config.toml
norm_eps = 1e-05
bias = "all"
beta1 = 0.95
batch_tokens = [65536, 131072, 196608]
Each number is 128 + 32 x the weight over the matrix's rms, rounded and kept within 0 to 255. Layers, rows and columns count from 0. Numbers have three digits each.

# up: layer 2 MLP up, 512x128, rms 0.284, rows 52-151, columns 64-127
# down: layer 2 MLP down (transposed), 512x128, rms 0.242, rows 52-151, columns 64-127
up52:146087139100132127174114102180119102107114128127133156192142125124118098183061126117119172102089097092192095160116115176067167131105121123163136095211135146099145106171133166145125145113133176
down52:179130123084172126135093126195111136118195177118148058112107090148143100214097138105119242101124148125175062146135096102108176062088111167136112083168058112146148103120148140128153094098133132
up53:097148127080080102154159140140135146117122184128135154058126152153164163186086146165135104139160144131139135164121129092133134114136117172074122162184132122141117169156128120138236165145126184
down53:139088085197126099134125127137143128127135127143128115167091155122140109131147130134107108136167121195152138108112127138088109118145139125154104112079172147134160101142160124135098120124090106
up54:086103109143082132141131129134134135149088110094115139144105176106125098122160068119099123095127127241128134124138151147136163191122109114117128122096073122118145111129080125138122106117157106
down54:135086077148140139104138131097115135118184085134165159096146127093132121126116116119122138076155143164045131170109213169113153147092121163115145133140082096117093154123145178089132123157120108
up55:127110187140096167103171141184133174147116072101105154091095103157118141131100132115103162145158103130118072104101126132105136118166137101178144173142148130170131156115133166179080112131138147
down55:117173094147110162124097131130152116115232118102134106184146121139114153094131113175088135098120070107109089135133095178164119151180156117127144110109106112174143140126118176113093172145139138
up56:158103054106086126122090119200110145155123137122136050176107096137105124136201141153087140119098141139103144160171136157072127158144051074132130127141098155132146118137144103141112118181150173
down56:148155122133053140188153148209170163096171092175176165167086114140153197128177100195152137211189173124214143162113141127125125127123161142184119100080169152113142160096124149112132114151117138
up57:134165162150137104119118082122116104104108114120139135108113197107140128141126133117090109117176120116114107098116148147129141127108108126092182178095134114114146110150085107106159145154160143
down57:156127078107156185144110150139126132127166165177153147101108098139140133125135087104097141102143152133210174156120124143143112136171169105160118085101152125131066142088162153137134180115160088
up58:137113087178121129142111148166139115100156098137168112109146113126120164127173138152116130118166159123122185137145135154156122184086107135116165143167136103082147150165103120136120130167130148
down58:105109176165189148127098120144103057087153122161087070088193100133079110106132163172120184143157160105106136148141089112107162167135176120113152102129097156108112096112135145125056153113111103
up59:083109173115139145163091121059157169128141118125127190090099072083113119163081140145110172128146107178092174092105177118132118089118124140092140122103103194137121120095101182115106136145127120
down59:099121161097140123132081162162114201171095203110117189137148116089158118155065186130177121126142119108198118125102141061147140116168125169111151135124134158161069134112130161071120200061147122
up60:122106103135133091142137131067106095108128176090187087220147207102114165129095150131135091181139174139095119162110144083135187164026128155105120137123103120154130097201128096192071140161155121
down60:100142104150229109071163124136088151137175160160143158166135159162105119086130061176152062115070171122094119132133119092153096147123077194101067077169156066146103152167054059072067076087114119
up61:099093159120168096147105081120141132124147101107140136115141155135155132150105108140134102146131107098125118169153111115122131089114137141104153163138109116149163120147063125127147069137111127
down61:135131116113135118117145186114109088119137117147154147144094138093133106147144118095104149147159119164121137108118130136092160111167161132149160082119133112131124136128127124161140157121149127
up62:127139116100088161064127100203086144077128114115073145187097085125102097098158110087145134114057144127140132153109142238087142141179103115133144100165161194077119103080117087124126154150175151
down62:177230127120169156113112167134124133118122081104107160134113107166083151167164079162130157099158152164065133136126136110114117092168153116190077135132111138162136153121142096154165089102122066
up63:144127088079109133089127144178141142153114130124140123112187161144168166098143154161116141140163176115149137139098137127099101099195149142104137126169152124111192121170130125163165137114118128
down63:125135088043130097128118105137129140113100138161112131117146126135139125143119118198126147168095084143147128104107135094124186105180211145165123128147086180122128114160117092088160174118124116
up64:175159094139108136123103134139097104118150119142107104100131139092127105118115137164146145163140162132154079092143085137112143089139193120096136070159079135148214177108106157127156133128126160
down64:161113086201164186073131084162069120172205149189102115122095107136146103089158117174095193150166122145111094135119126138135165130093167127133058109059095163123156083121072148140092162148137131
up65:187105186182088137136132128128199075104109108072112126069123142080144111107094122106089128140095087147118114080102117197157197145128086117134169097120107173125113142130124119190123126187154158
down65:153166150091124121139092195159221134076116075192158099038112152144166147109067131121113102145120092141162123110081143109125131151135043122147110094139145129147162147115114150196137107109125090
up66:080122150149115075143095109111125147141059157156138108097117096095173135073132125047154156169089162182132129136136142166147198132126137203096127097174162157096139103098125109116080179145154153
down66:131174163145135079174066177124211151157150133176098147140151128153119030130123143163130158163135115129167117172199115097172145141146125204150095124191093133122121117094122161125170150097109089
up67:150138072102139202056187113186119160111087200096110126135111176063081124152126143105157139086103164180049129090079149150156119068122152115150110088144136145079091141079111119161136134155045152
down67:178078157121133175107175198210163148140049139105123095074166133105146094140090155160121135172193110137111120129117147102122105112090105119161139152119130132133074189087119140118144147108117141
up68:149111108096148119164115090155099105132116076123114132077137107110171131113104068096178110177149138150161116113132109140169148071191113135145102101099098192110024086087053121086144106103100172
down68:122121115088097117138110169080160186089102149146099114156132117185121099121167083119110077162059130109129121191151117112156124151110107145184096142162096153108124161158097085148145172086076149
up69:074168161141117134123155154096129115149148093112136190120136136144115149133097168124112112174183107177170142106080166188175132121148103190095131118156148063141103141197116115189129137126155145
down69:162160146183141071108125154116081131089124097150126071133102110124110104082086150119200121065073148103140137181111085139146125120142164138146131165110120091115077175158086138171144126110131122
up70:116132107119151188075207087122100151117087156048123107163143120146086130140109168116152083056109142122118103099178152165110131145107126045131126098124211083113152103143137077106158146124118197
down70:122142098147138106170098125108120123132135107163094123106125088106136091114103151111086161135116101129120134124090129084119093106108110164115128118102103135127069103085108144132097114087138101
up71:095112153136083135149099150174110114165084097146154155077153118178151131164121162140087106082079098159153132080154134091101171137148092108128107146129129124147098119157147082124124150163123144
down71:044109116150135124215098084118072138140167174166134132110122142168185089194131137136129021153063166108173135042122128139152173125128108165113100128107135101126143150148154106127085107158119173
up72:136111112091087156118147219179108204153153083118106000127103117086118149129144098136150159232094170128100148141141173132191127126083132122176119176107148143149100178108126110115132152176146126
down72:105065126187105152154201143173090220151130179119098008112111151101174055159122062137132070176148110206107099029110185081140185094085154178131187138133166099167094168090117130148120157151131090
up73:147145166152154133130097126155123154113059138093127112116104145132090135170144107073145140129152135121092145081137099190142112157090213108174111084140150033113195098155129087138135206130125110
down73:129134149173143115132119163164196078111145121152122150097165094146155115087111133151158163167140140120158164081117136091107125107127147139137101096127128141131137130116118092149129167127087076
up74:103139125130101134144150096155130071097122101145125101158102147101139138102131101150113114186101114126150110108123146121158097132139097120133156145139092139123143144137100112141132123179128155
down74:100105090125104146106124124168105115148128105135085142157091133088125135098122123146121142183095134132160102176081130132167127143165107149122139109150065128155170203131130133081097156188144146
up75:105118124074140150177096140090106122125106130169099138136137122105096106107157138124143122122124135178138145158116133133110166121113151146137099136095093047133178161125062123119199091110084130
down75:143143105160110101163147167122146107066119118125119110129109094142118127133088127138106140113134135108124123226125074125154113186132171107183132141079088100109131088119114137176145137065095134
up76:139109074113133156126161103133148215065127111143209137194153080127104133158111109106189185118068142192110105105114159156141117120113133129099140148139112079064138117119154197124165082145181152
down76:165131092170123138121124167178152178128186160147142058144168101146133107168177146159093160134123157121121095102109129148129185099140169107124132095160094073091130104160157154131159092149079120
up77:118142168156108149122144091112028140146154200149178107096163140209008113103073108110116100067077083155118127078061113148114080085198153155121097099130043133138113103129123108152143191160134145
down77:163135144155114178157195144134098095156127132112144085092106145118012138112143182083031056000130048148133162034125105114088038116141099124080104191142102142098157080116078052130103197105121146
up78:106168130131117115059146148105111190122128125121073152104111117121135131147137125156126094091135153078116056149099148192041132138147196115125063096144160112130151118174135073102121136134119106
down78:132146144129141123156077160119137090101178134161115144149187123169155125169099145141132180118143101118117122155165141085126120144176166100157092135145126184138092144143086064114096130121079106
up79:135145069159098117062148134173103137124136145126106101131087121139105135111098138143123135135093153160109118172110067134083137122075124151119118093125088087111139132118120120132108157089147114
down79:098150099133093086066147110149117079051145120100134127136093162157106149080135152118178154094149148127144142149149100201091149113020114152099119136137082092120165154171095180189124113055163167
up80:071130128154113130108154124139154116099166138088145143155151153072111140092092133144169142170103145177078156121148160126154177206114074143138128145128107165134117091155125070093117111108146099
down80:073211120118078140132170121142116092108130121087125155116165149099141089128163141112115138151109129109107140159125114102144145073162130172106103100155172147081106163167160123107099131113089125
up81:139112178141146087101142145122128095150083124124138071146119148135152141151139144136131125064115127154120137114094120149175158136133149118109115133142140100137179116112130156127150150174180157
down81:119151120137101139144103128111130121113101137152139121127149137134144110120118101120079147101119113084154102145106121117140133083178137122121107111139116109145141146076168056137153078096124106
up82:131167124131142187051081133153098179133086094140132119135131095134117119132116164106174138189140128111176124165068131191128143102167172132088145118177147176113130105174104142121161150068176136
down82:129140061143099125100103104175166171163161109118185158114088107166179089117093158125076140211147055145114170135136195214117145123152197130082194140163144140057157126163139144145089182085181119
up83:115079170110111124191168104134097167106088126130137170194123159148141157167070142109149174135104076134117131087081109096167137182136112108096176196121155102126144148152122167177082155113153116
down83:154143112085077139139124132121176171136139125110106130148146148167100160115193100121151154165140071135150146100098130068152147177172107113134117168131125113176144168146122102166132138084143087
up84:104134152095090152089087070082130134156152197155167095107125090177114140124109127143148153120086130139162187133079155115141124133171134096076139188129147068123174120160147116187150126123150108
down84:141193131097058149117111114090157074148079143084154143114140152145115123132129090110159133149120085133135155155163127123117103091164086131153125124100130113123155121188139124136091106118112122
up85:134132068113093104119156123140145081183100182128095142107102134122112138121178135149119121105108103169071132165188090168108124145124141109097169109132116148125139092141180153156110128104101151
down85:131188131135134110094113119112188062082158105121104130090120056085111116127192142111128137120156072167142140151177039090101122063101130109097152148121109106141113151109197142184100105058077103
up86:086090090178078160134051100155124082112118193248112177122158127160032157087152134124213177143182131095131157114089150213179155150064071090119179035170152204111129087076122104132081206106146181
down86:135129071119122104148100143161143051108165183160140088116171094185076140168183172149142210091180165098150146164093138073123130115146102138178151067109081142141118083151054118144038140097113156
up87:230164133111156175174152167148231127087113088136053208166102142147124114141215121112156109200028167122109119064179125121132126091137112211070079172104178113125123148123088083040196147160143122
down87:120143118132078112158085188136090148147188132135082129117122108142175083096151162153105154194077163146139103094117090083150144119093124226113096139127130098156173106102173111086155109144191127
up88:098164163107133076065130137142068106202139177178144134154127124176115128114175108104097087186114110131113111171146122108153089130170101098081107076157097142115076121161127123102151167133152158
down88:058152125116158124141122146135136120134127134170147128086136104123135083162126128145113076176101047050129101138158113124124107160163139133112050105136195141134129149146123127099099116074125124
up89:132104118097106152125098175164116156099179163073135086163077171121108166137080086115100080176129158136094089136077170120198169158138129074156145064106112110067141099095098075110128182157219111
down89:178159138139151147143107116132158160123163156102126097110118091140152097168125144127132083117114079130152192168146158094112102149162130198148130107079122119121097157111131133114159137110122099
up90:189107103164131111133140137167105126100065146167161088196082143089195176157124128121110105089142141143157136166098125109175127176125172129078094150221162090098121087065114122087096147174174108
down90:201180102084163096175111161112160087121126115128143148147147079112142116133177147179187078111184050116133112103125109107176098099084112096163070126181104077183153124096119136103083105081187122
up91:166147067148157169157170103143101141121065084093177120118136136128177102098152098068136135112130113143075141082137132113132113124081122108147171126125174141149086156148125106132107124140078112
down91:203148075121163128120079093107086157120134127109153163159144130118191118165123120123196116071127143147095127110123118128139110153064134065142123132150141108164154166135126069125159136073085120
up92:154114151101075080036188111255138150143143181109123154110074094130120105124255141164120116108150137062159070121118127100118092102149165169129159128122136178117114120112132142091182150111168193
down92:131130167117157150131084126071113053105100100178128132152157124130154177121091126079164111103138121153102158097131133150114228172112149109119110110152172131191143110164151106111108103157078130
up93:169155137155129113116163136116108120150148092127065151119128162119100144128144104123172118100119115148121154148202123120129156153132087062070135133105133102152080122125137152085135057169104106
down93:181145197111200080139080121119148108185154148138127126161096129098175111108137139118181123079142140110148155110146176120122137154113146131169092126137153139151166184189208144162123107118097138
up94:170161093126093123136120184099095136176118153124104174046101129081138150160083057093089143149150095106140133170146175117136140101080088134093122121179147079111127108189082105166143087117162189
down94:144105168150192113120113156140133088149094119171117149135139118145134084072132113154161102151130140121104102072158165131111164141135111108119164127130081142137088210146136187110101149134089104
up95:098127124150140168090125130164121110125118153095132135150126148088114129211120111147113116098119103126119064144183077093129103115123157123113086081149167129124118140167101124188141120137099084
down95:095149136107166176085132090118157042086113082139154106131117127115100136154080124157050166155082114130117102113158101090139084089116176162067110093158179088127125116174057148186115138150069094
up96:057124147100148121151100160044125207181179128127141104086059088113074212161123129134138155094104165147134140131064141148177172056116125115121154212094121180053106143150091116139136164134167147
down96:126220163101179125116062152100233154200133138181140094077117138125094142165120185172132130174160135135106157084095098109175119098164103128135102176110154153115096141125093154144136066142184112
up97:133141100120130115111108163110089162156061101158134116089151162139150130090143127142094156160112182115120133132117166121123139130092105142061130129149140063072150161103119104119079159086129141
down97:147118087122123099131147102126155156182102105092052138067137143134112132086128106105094139160151103158083144140179117143121175100097193117123151106134116147094092165092134109145067146047145098
up98:136029124129176077137120097140165155079138168111142155098101157105121131101116167082138224076111144117125083155144114145116091162154141121114138129099077128126186091104164154109153116127117124
down98:164210139103132126108117164118165100168144108167131135091149112109157091139133085191154132096158133113152128111127135125102205116088134140114103121124139151164080124169119119145156101124133112
up99:108168167231083146048124128133145065114117138076096131117090103138183153147133116115042123101184109146116109115101141035145125113168096157145179147160113145163058149124129134122128103163142112
down99:057111123062194114170157106152119188082131123130152101124120131169096141123140135118094110105072176084171114169121112124094125137133130011099127114077118071132107134135103144178068113169094130
up100:105108078074150175087189157152173124124150112169150164131105152135152121135150117190124114141085122190152139125094127128135099136079096123097099130118186182135099126130096152121162102127153099
down100:093135092090123138162122123179115189126140115150093101172094169096152152188180092087130074102108097114130085120124127140196173130112123138108096166150093114097069162143066122079144162153116169
up101:159124134145129122117105086135113124116105115113091191166099129149123136157138113092131107106143133080166172097076117148162108095100066170143144112133135110108135119179145120112189115116137132
down101:117179123127118112114121153149180156149152123124140098096164120157205152121178157143175152127127102136120120179172149081133169144164157087118103109130116118141138148149094129130112098094131102
up102:065188129159201179052122149171052089132134131117121074137101185141044097162164126113121080182102115156056145141108216131108102138100150069046033164109068141076133169100132161149112055126136135
down102:057188114148166140077043151141191097151107106120147139114087146192111080143165107125133136198155096127104196161135180054163118106169133108092072181172124151095093162098100148157114054101126116
up103:125137125102172094112128106186112136054149134107159098097134113139133120096039121071137079133186096086066112101140113130152134190225116138114065112142102125136115124171160123132141156129114129
down103:143150112176112154126174125160200165143142163153121138151175132142190110115145128138142099167152065117121154101097103081150108184156079124150128135145106170169087151157138086126143166148094086
up104:098098158133094056126137171176141161145134047112124116145103160168127088119136098143132093144145105081132106058113145089169096137105150069142175116102122149170127067125090149165121152177151140
down104:134135100103086160152138127105139157125111101126133143192124128128127126108098127155098136120110165107106101116141106139103126098146118097190151164146162170106142111137139077155132143123152101
up105:113117151169150153090123117095132113120159109103123105154112141115139173079116153098133139173057105136074131094066120101229153099137086168122110143155118107153136167120127116100121155159094181
down105:202162166138093131114123158188067135105155130081083179105127132122147119152111145130119121098173148151086113130164115126109097093146125156118153164103154138125126107080109144167146155147151137
up106:180112124115110177142105157130162166170132093130119094105142091117156153149146077110088177111120112174183110134128145047085107116171080100106092145127099110137113109145107105120113151199152148
down106:157141066146142114171123166143076125194126135129079134146118153170166116107078096057136105143134173117128140145125121113088111143154132122114125066074108123176179127147134126142108089122119123
up107:091159134177146197135079114101052129086175155097125104130122085102136140160111136114143124160148125154092189087156126155105160146123104174139106054128094137117163114142191112073100100146142125
down107:128075089151121179075058142152072135151143138138145144121119137130096151165186133133096132169137130173143152093125134199146165124111106177194148079167110151127133108135154120097057121163080144
up108:108143163074119098085148184110122153125049112116140118136145179126147095096096093121130124179143170166066101105102176125071149109134117118118153152073137144123141109098134116187198055128113160
down108:131204153102117107130167169172088159155150054152132132084170091105139067198129113134169115166119194171141084111155115100047180122130180131117140141121100181187098074083090120137120122113140172
up109:093086100118111168118101066074136121145187159103075183133141135147098063150105136118137107100103104122091130113055104098119110137094094051163134129169153113164134129165139189155150151152099166
down109:111127117096083142128055163100131106097211103167077134154134115151170128161128051139221118076129073090151153161068138088089153132069127132137125183143156111176138104141147175125144140099078078
up110:110127187139113164212130105147091141157126080155144142078148139135103112094162134068114144119114100156158102137112155140134120084146171127104134138124131137142153126084165124108147126130098137
down110:160112122081153150137141148100143139123123132137124123118144135106130141090162109181146139165123147106170151096136102147128140107100103171104112142117103164139125141110098157165098138135141143
up111:151114087166055147067105139049174186144226182161095169143146146090137157056109054166119153067116120169134127095132094170086130168093185135154124122161217129178103118125131044115069103209198178
down111:152145131143160130117126153095202138116165091166166171131169113158150104127117080143107144130170111169148130162185135129136113113125149166168068176138162134146087166131120131125143099132162058
up112:063108178086125144000218076118118160119067100130070140115107060162101095089116159150118079092122135145096135100124126107095116127097128085112185121219173142165074166130175099132090150122141125
down112:081178027148151101116154095150151075122101118086130097126127073098165129100140153119160146098096108093117133209142148048119158071171180103160165152108102164128084130102158117120090131120146073
up113:124091136054138091175131147112121152133143101126099115096119124121094154122121137161117145111125167200162123115136143114047143167057088058107168137130143102103158109117087172115138106126129188
down113:131179102163089185124159108132122113155120112167125176118146126134157119115130126172119158142161073119114165135119150154145114091151138166132149079111112139086116148083135146120139155106142120
up114:164147125124140148139142135175144170132149108118161133120119118130097129101107114131144107118126171172129188074190167133084135116080161143102165138162112131118168077107124134142147172136144161
down114:146132121148192118146119125162190119136148099117201104136090089139085113130123192112098086106132122125137121087140199107059125121108163138117168128157138130132092076122135150149119144120082131
up115:087139151242112102116123111150111115128137185134114098135057158139161123156136125113124146102139111135136059130053140171097214181128116109145187125109133152125120131109113140099131162137143126
down115:069135117196099192136086137140073078135171188105087124099023158105150145140054152109087105083129150095144016118083138214114176151069102103087147124106112143120164117139146134069122165189188093
up116:127098151106085151089157175144091131117099118091153140150088091169114141161126129119123151123059122146107113102145160154166132153126082193138133217126102138085170139079146106065144158180146113
down116:150073183107113139135217083147062136073152151147138097171069108151136167178181110130132151151147141107105143127120169124133116070137092142158129155072206130134181126078184169161218139091080096
up117:170069149143114158078178137112130177125139189143128157162120148094095186087137174184222129134090135084137128100086081060135144085097181086100097165168137128093108116105152094167131136146129164
down117:141182134181130081109144103136033184104086184216102093164155175135076094131149107173213147112091192048179077105056104135155221183077139107025151138142162127087116125202178142122125085197229103
up118:118141110139166115136118150123094175114111159127141114130116094139122122121109111132095096154077138144156120106156149139111122140115128175072172159176113152110168072093124090123143167089135180
down118:175092141126149105146136140136172117138130129147124129109151145138109113122135142138106166117125122109115118096145137119129118114132144128095114124097126148147092116123129133142139145105076131
up119:076141065114134166144095090094136149125152157136153122088156118096114110159116144074050173066102185173109107148094145134131143147171108160187146111143172152185181124137124160097158088177083174
down119:026138119158160125073203089144091081087171134127192120100116116124092088110112135156063135120034165150140065175153134111105164131145087087122134107135084170165140158113087146213090127151104122
up120:149090096147151134151136149176132091131139065106112177117137153035097069163101185099128149138100152153187138071162160150193200133087121096126181108095146182089112131162126157168099100176060171
down120:119104090177154120089150087168113152153101109129122157103123120080126123137169197138110182124091093109222118086187143088091148125118070102107062128099130099138150112071100138165032107097056128
up121:098138135131155161188123122139205120161107094139086130160123130113130126113174140111157058122136187184144074103082160139150084129139142149103130067095190128109110133161113201124104073091132140
down121:123165116167188070232130176194161110169091134101132100067098094117128144105100154115125110133141111144135131101155116123130118061117116165131139164091121098115094159106131197130149056158131112
up122:100113064181094193100092109118122181078120151177161104164172204132108134109145135068136163149085066150089147045090070096135163116118097118117126128170133152117218080116148123206109089117136128
down122:109167128176171162166048147045185085102106116209147153104199180109154133061180081121133157153118108136136106125147088103107189130124157096133120132127076152105154123099116151210144091078106029
up123:089202136161146137142109109144105091138165152115142083133109125126118095146144109103138115140120092149105169120138167132107079186185094108123142089129085128080156158141083136107145083150142149
down123:153145111112136140143105098137156110142132127164167158121113174112117117152085142125117155139137163134184152088158162103126104125170164146140095122120143203169155165123160134167140157128146115
up124:089077125169133116145178158108095102169124124139133132085193102124110124169156101117151149072121094171104105100155252108097188095144119186117182087122140165145122112091126097100138118060115173
down124:192100103041152194146100128098156156124121082101145031162135163076123128094112169138104110131091146133138104110100065143199087147144163125147085132164147089109090087089122133128085089192102080
up125:101092116152114136100113137079155127070148164102122106076089131140167132074127093121108071121137138142066165131124063112108140165163151140141149109167165083134188105115169145110117163140149184
down125:121132123147053151124075138073154144148147133114133125140113113153135074073122065167067101129116165130081145151166101151073111107176239098166152126132132139164093127159138150181151103121084198
up126:163145105022129113080084098229149178108140092151103129079141182160105071141116152167103120090174149069162121163064155120086113153174123208132173120098056087064167117089136094100142137137172103
down126:134145142169140089128171119091111071098135097130180115146154100115152155111176114078159150139117117183080157110173141141176179096082167094096091146156155106152110129104105145150110103108105141
up127:136090143111127105077096071154094177128164122050116138067128135186122101156162109141105138074157152129135129142075129173122168134191085116181091089122176096153182067143160165171127108095098133
down127:116132114081179146095097086090149124153145143163158167172090192118112101125164147179099146103083119162129137188114185095136113098120079094131027181115125128155026119127123150069180118113134170
up128:123131105104085078080135108126076138112140133070117144160118174121010091120078107061128074164126114139143175136085151096055157101118091173104170104070041040083139164084123122119101135170138120
down128:131156088099181110128144099120106119096143172123119174166153104150113118110072123136136147115167120111150158144137128080103153142133091146171080128085101101102116158131141185144147100124106075
up129:116124154143137089115097104124125113143117116122127128133132160159131170115115116145145101127129126136070113159127120122110114124101112122095134170110106129132172166147111131091133098115111134
down129:107092129119110101143116149120128074102142103137142119120075137071133093154132117103089112132127108148120120117094111158102116064149144126146110102099115112129107104162141118143150117130126114
up130:144104147097102134166137108125135176159097110157137124043150134096092115128126115088140088089154154182095169119201123125095156167148142095069059112178082108164121183145132137183059102156097130
down130:116060204153200082128129125104142159181160092093132104135106085125099098143128160150112108088127081158088145057155103159117092180082131087140159147115171143120108206155127114161128074117093184
up131:166089160102083152094075146127103193125120138132117124125083140094191166143132114132169113041148136105159089136117165149100156126117117080031179167175186121076138090130194120136089137171146153
down131:141170093107100107129091151162128138113113109089113155145116112157128142096134114127149121135153118205112175136169130114126128165143120113109133151148104160156153165136125144159196104072109090
up132:125079129171107148089187084153139110137194123138113108114157131144102137107128130113123111144118100139070111122111075094111126082178175120087089151157135110093100147119133124098114124104146131
down132:113113131141148144142092120075128130111199099149155124144166128112088085092154118185132114126091118076113156093127145143138129152142132068140113071098109139184107187122213116065120091070113140
up133:126108145132136115109123118152118182144114108180096086128109118087124160137076094074132131099078169149137108185154173174091217109146118137191076245060092145164082117110069165160088136090168164
down133:151135114138149117159104125174112174104133100148081111128075100105130124099062132078078171180076137126096067178123143095102188097116147084139143204034093113169159182087102181147072126096117162
up134:125132126106095140117129095109125146132147164195149088094172189155148171124130146117134101121133103147141144129143142126115170104126119118108116151076114101174141112158149052106139139148098145
down134:154184143206138135082147144135111147103144114175093108091168157130162085129101072147142108101141118134125110114136147123150111069120146164141149078108087072132124162134166127143122114051117109
up135:167135189116099203114117069185090156103139135139128134121067150119096153141141136119109136184170116135085234098094134112105110128145136160140112137128143140041122075154143087126166118158138165
down135:135118142092087140156133073158152160126130115131110173058097121128160152143131091091076119109067163124075204097178150034087127120104105169137107152114139144104112076134087133179108112160178137
up136:123145096152125124102135094092067102181123116151117108139125119131127171085117125191147146136136140096125076109164131181122163119153118096137143146144149109073144088119090068077189119119158121
down136:087179146110074106165104130060176080133156093136099134144089122130093192116118137160109121087124157124112050080119126137112117156147106157174120135149124107114139125152133125014152062145132095
up137:146095204133164169124106132126099100150177112172061140138150123144106089139104093091173116168092156094116162104149109135102096137167148085127120142080154098093171104103102102074153122133167140
down137:115207152133105154121112141135136119147125146081211133127131120135126149141103147175129126132215128139123108163171117108178130166107082129174127076193182127152154092190168125113120121140108214
up138:120108145147142120121110076098153117120085180104128122153103132070007091170057152140066189144175159237131098125088130097104148114158142130078098118230121124103153097187120099164145121157122166
down138:074123159106162182129064138078129132123120119100110115101156123097100113233139144138130171137111210174153151191181096072085155176155125140142145108103143183081150099146126072142198133035107160
up139:130099119118076128102106140186096121114090127116101178141124110103116118078163137087124147099122130121142132116157171136121133105144121157082171134117141161098184119087141140157111122161155145
down139:077075186115069154121111142171086163192163172133107127160145072089107123100143156135142150135071116083127134160124163141087167145165044124077203075110179138099152100109146179131069125155186140
up140:106115155134120160138163140114048135169161129121099212118135121122142133145131138104109131157120177140177128088130164145145127109060146139082143121120112142116088176170085093193102145148076145
down140:116175085120150115135131091132100084101153146138142097099115127142140123132106181045112090162118159178109114107114144138101138137125142152034108144125076141150099104170082075117022142093098090
up141:169071118178164138124070137126126108118152175138150144142112159128123127068128133088133137169080094079174152141132110105084119173150124158149144147103168188148165093123110080170117118119188120
down141:095146088124078127112161150126126142087155076103113138139157099119119111145166121170105107102138132131101097123135157154157149098162120114122107108124082121110123147125152106112129169091103093
up142:072109131142147115144139193100133151145106149131155097136116155156188163169131159097147184143096103115117083115127106094075109112098129100112162126225120188116087107143168168132052169101100157
down142:158160123112121155107178118153124142131153138117113146142160143132107185096164115118138077110118117136101160168134138129162132147157096164122111097071142118148151120113123097149169119138130078
up143:118173107100124207069122113091129122084127084154114056127102143116116121123112161099121090121090109145137187084093143151099141102101138078137114093127058094089137135131179150072128108204149148
down143:138196064088121163091139106107164138143126091140167097098147081124132092091109147183160055131148122125186170067104155116117161115126127072134108063148018151124092143137188121126149094168167140
up144:121122082109060149130108118143134074144103146082150140122092122140071129105122118121180160088117159174115149137136142209150157080148136131104195159117149111112138150145133102113170114168114137
down144:167142118117152145179101138096191113164111152153140131147124149181108098120165118143118176096167136115109127113150154106111074134123161167177082162111140124132050153135097133156123131133147105
up145:184119126100070127128164098148163131142143120167033088114029200138183134121185186171110116040135142127147157159075098151139069179071124132134228063140135191088188157078225100061170137140179161
down145:135140131110148131172139143070218124109122092127125159127138141129187157103130156132123160112173080092129115139106126106152122100137114157188103158114109142180090205098168133140123124074111089
up146:119142081117153143116110114159113179088126144112090116078121069075113097188109126121138130094187162146166130159134140123110129157084151118124177127114092114177170105154124098106132132133124142
down146:084111117132100148125118112154134091105183143101161088126123154112160174177170143115122154096131117098111133123130092117096184082118139129093135090128094129108054119050106125114169121153092063
up147:103195127146085124150169145123151115145134113128120110141086177142139166108144091155165158190117151144106126119151114117102149136130105106122097130131141152111178115112099076128151164158139166
down147:132089106155123138150147153121101110126116129148098138156117133102141140140138123120094136165132111110136081157135121107094102099140114131107158128070148121153112150102146108138146122128134143
up148:142123168127160152116110122070096171161199100090128081118091153182119099236054174117112157127122121189134147127129144150073118148108105132180118096106098118110172109118148105149152099080178121
down148:122177154085104104111162073093054127118129076120089128112134193141149046185125196143162130181093150142144106141113093105080153127178084132154144150081136143111132097124105097182137075093110107
up149:133103109111142107114120148147130106112161158140181092128135136081134176158133108175101067156140194099096111129108153125140123101093083110124110181139149132130089084118176189160101166123139120
down149:103104111183102122128143150105110116196189196194102112107121103106141097218145091123093099116126109116092102133059166111139233121045053167123121131113141159150158161106158141144089094144139150
up150:185121136123180095049125171103120140151134179097118071075146175149151195113099127084125142146119158142127117145153159068098104151108149142096083085119115087133213149145111149145066160107163105
down150:113078071101095153148150161176103136093163114103113112114119172135148112152174151167096102157083136090105136114117149123195114105152105101139133094114160136154153144146162070136108143074174127
up151:122155141114163113145112106135148175152175140124209118137151153130156169144160086097119118125154175129152179129103127156152144117113139136115156163141131134147132108144153139165145107160103108
down151:107112083129167160137123134146117129133186139139177123143116102127140213148148098153077129124138143160125164158121154090117120161073148082096097162123088141175162122108157111139121095114092081